Each number is 128 + 24 x the weight over the matrix's rms, rounded and kept within 0 to 255. Layers, rows and columns count from 0. Numbers have three digits each.

# layer 3 attention query, 128x128, rms 0.19, rows 0-82, columns 0-31
089133141080154098143130139146156135170145129137133104184101141129115152192111105155103116152129
134115103098142136159136144094153111153100123162105127123118131125149120140126121113062134096125
094134145098188125152100131114160140160167135114138125162122124117145140093142101148119083147147
131115146135127118131105099160162126126148142101101128085182115117108139124133134141101122132133
134146141154121099152112113162134103123086115158099147145104111159136105107153154122103113107123
151149104164130139091106112183087174130135139137127156144125128141151107105097099147127101150134
118110122121166099153130092125134117117094137132105110105139132109119088133128161128098153094134
159165107132115131166173190100161155157095080165166108143183140107155127104119123131104139122130
162113155160150102125101113139140138128151154139095128158125122153086107128098103162106139102149
037085158101095117173124161076126159114116107100124128123172114154152108118136112114105104115136
104154129123130149134119156130135134137107081139097158115137086110085146099146161137160162146128
123118150118154108148169162146156123121115145121123123162169090135058171116134097161114125146103
155128116116103132179123158124096122108160157118104130111164125157137141106117139170154160117136
094110117137130155158168119172106120151113156122140107115096101150128097109167129123102084146118
121161129087125134148159115109149123116129131101158114128128125104132122125141109107109131108124
109142155116120140162147146127125126130123090086142172102149133156126118120133130133126131106180
124104129119110121142121156126120106118140150103162139124155104172118155144105079102147088143109
176131100127156124140156078121130150145080171155112148146143118164188168151128131111141111105128
146083168065151121103155149126126123152111136085160128113115077114122113159114148157127123146129
134105118106135134091147115131101128137161108145158144099135130144110140132105136164164138154148
116149127123186156150120182127183118172075174095168121113083145176110125126155161175130083180132
126150160093125076154137115153123134094127135134181129136103116143140167118121174084146146136152
097076188151122165133143076139149106094151154129121134160110116161104158089133139136077127194152
133128103103136134138125166187129123118119109122146088120090180126140130115163138116110137108113
131146063125154147144113129103111193116137095147123126126146115097123113109120105112168117154108
149162133140109125138138156163144145154140136113130116146174116121119122105143107137121108128108
144181131164066115099108124141135080136141089139154132124181146104122158128129162121162145111123
119110154152125133115183110094115143134129125142152153131094132119086148114078162136087089096116
216125089123144079097116139135137133133077071129109149157127135136149102118134114145141169107096
127149140155150183152140143143134122116117061119117108080096163119101181113162138101212146121159
126129148130140148123120126134129072169103103072108113136163138132142138153137136095152115162132
073140132091066112140133203132142148106148126115124107126128119107093124124132132124100078075105
109147123124155134120126144152159170124139096150144130159136132127125130103140117135085058130117
112115122131127134148124157143139139165123136144126088174153149125128150118117136144093097130122
132142131141158168133135175110153121125112109114135136124109122061135140099133103155153166137097
154132137111125122165072088156144096121115147104109144113152096135113085118145160148128106141135
143159129138131135121138109098096132144125116154123167115112131117138102164101121112159151134167
091092104105126146106122137130169133097146128099156148125142119140110135106166100122099133095154
139086093103155114155144108160125094114131137121104106127128148132142179104151116141136133096100
130092100143119102109092089135138136128134136109144106127110106145118116121132140134140150158127
130151111146166166139134087086147153098132135096144111144092100129100104146165118156138142152153
127110104115103152139132167146103166107121146061121095143143136091107113113084107146139150114102
139135108137148101141097101176125070157129155119108157133173148108124141113112178124117144155129
118133088124137132167128142153134144130137112160083110107139193145144139106152131094107105139116
112128133135150169142134167141123123150174123067127078111146134142202138145109106105154136121145
122111123134147121145130128113147150156077085127139124154134152057140121128145127149144113113141
130134120139134133174157139105140118137171162180099125102123138128099144109096144124116129113132
131114178118129126114140161142143075133129148116122109149142114102114135101137127133131151152107
162133108137138104136112088139152133137148109157129095119085119099115136129137118092196154117112
134156072093126136123142069115098077134112151132074154129136103140146138105116075119106112122153
110152138116139133157144098106115129138114082147105165166145125154131096160098112124095106120151
112158156111134105138140100149096107132100116104105135095131116121176069132115173147154102142134
127121131126085096092099117113109109184158114114158141168119092127138092121127107104153154119123
102086158086152130120098141141138144189126157117131138111128123118108157112110147121119122165119
116115126157142110099056189132109134141177114146150121093154108108105156091107139106109090153100
108127141142119142101082129120135132104142110087112048181122129160089154164149143103174143119134
112150114113156132080149099105127144171146126147146137099144113103126141115097118157152132138117
150085112120136132177136085151161085132122110124129168108103169111117109085132112132120141118102
121080122150168130165119083097127155126097062134124146159133160171133165108121165109129051175160
140164166145145169111096135129176107122132122138084124136138151100152139122162148122103144121101
215148155117126142149138104119100157082124102150121149123132141144125135096141105120165127109152
131138117107108158141084127098142105122150158171135142143096192132150123148125122172123164126110
115101137107133134118142130159167116098081048159169216145122089108092117101154136059101136133098
116122077199144133125156143144093179112141166191103154147103125135109158189100137174121132106121
156125119102134170123154103138115094123159124125149117117113129108144112144103091121136118110093
130106121123131136098118111117132147125139134136158111135156122164112136127130088119088099125157
118106105111110143152141127122146115107126121149119118104125139131121121158108121134131145112130
126109089117133145138133119128129144118169120144113120126093152122131132163119132139120117153109
173152090103161106112151126088084138105126143133121098122127112136152124109145125120118157140089
116155080097147120112120084110140098103147116078095134133129087152163151122152118146156122092174
120141096104154130117158127135135159147094109116123129100089139101135135108146128122138121115082
095132110144171087136140124180129140159132102110128115100125165130160160086127123141148136129150
136130154130112142134136159118110138129136155119120117125164138175103161110158119122109137133174
134132093121078134179127117114123160133117160148152124124137140148137127109119117102126133134118
104125124113138119112156124150086127114096079150092135162129117111131077153147152141137103116142
148156063109135139160102098160136137101158089123134147127114140169134122128089129138137113143137
197118169124119131167119140134151112091132154120110125127118171126179151152110112140147156054145
155121135076111114174122137141111126106112123106103106124101125156142128169123173114144116127137
113086141102115162156096145143136146155103173100110123147151165151162113118098124144138114150148
105172179141123158114091109147154106129117111137122105068155148149126156100112153142110107165100
134179147146090126135161120108162176136133104138100092115149174139157182149111143127096158171146
135144130118158152127153143147182172071135145114101174158119108134122173147168143181181137161109
142112126114120148130140080107137095135101134138152161111106092102098100145148145084134110096139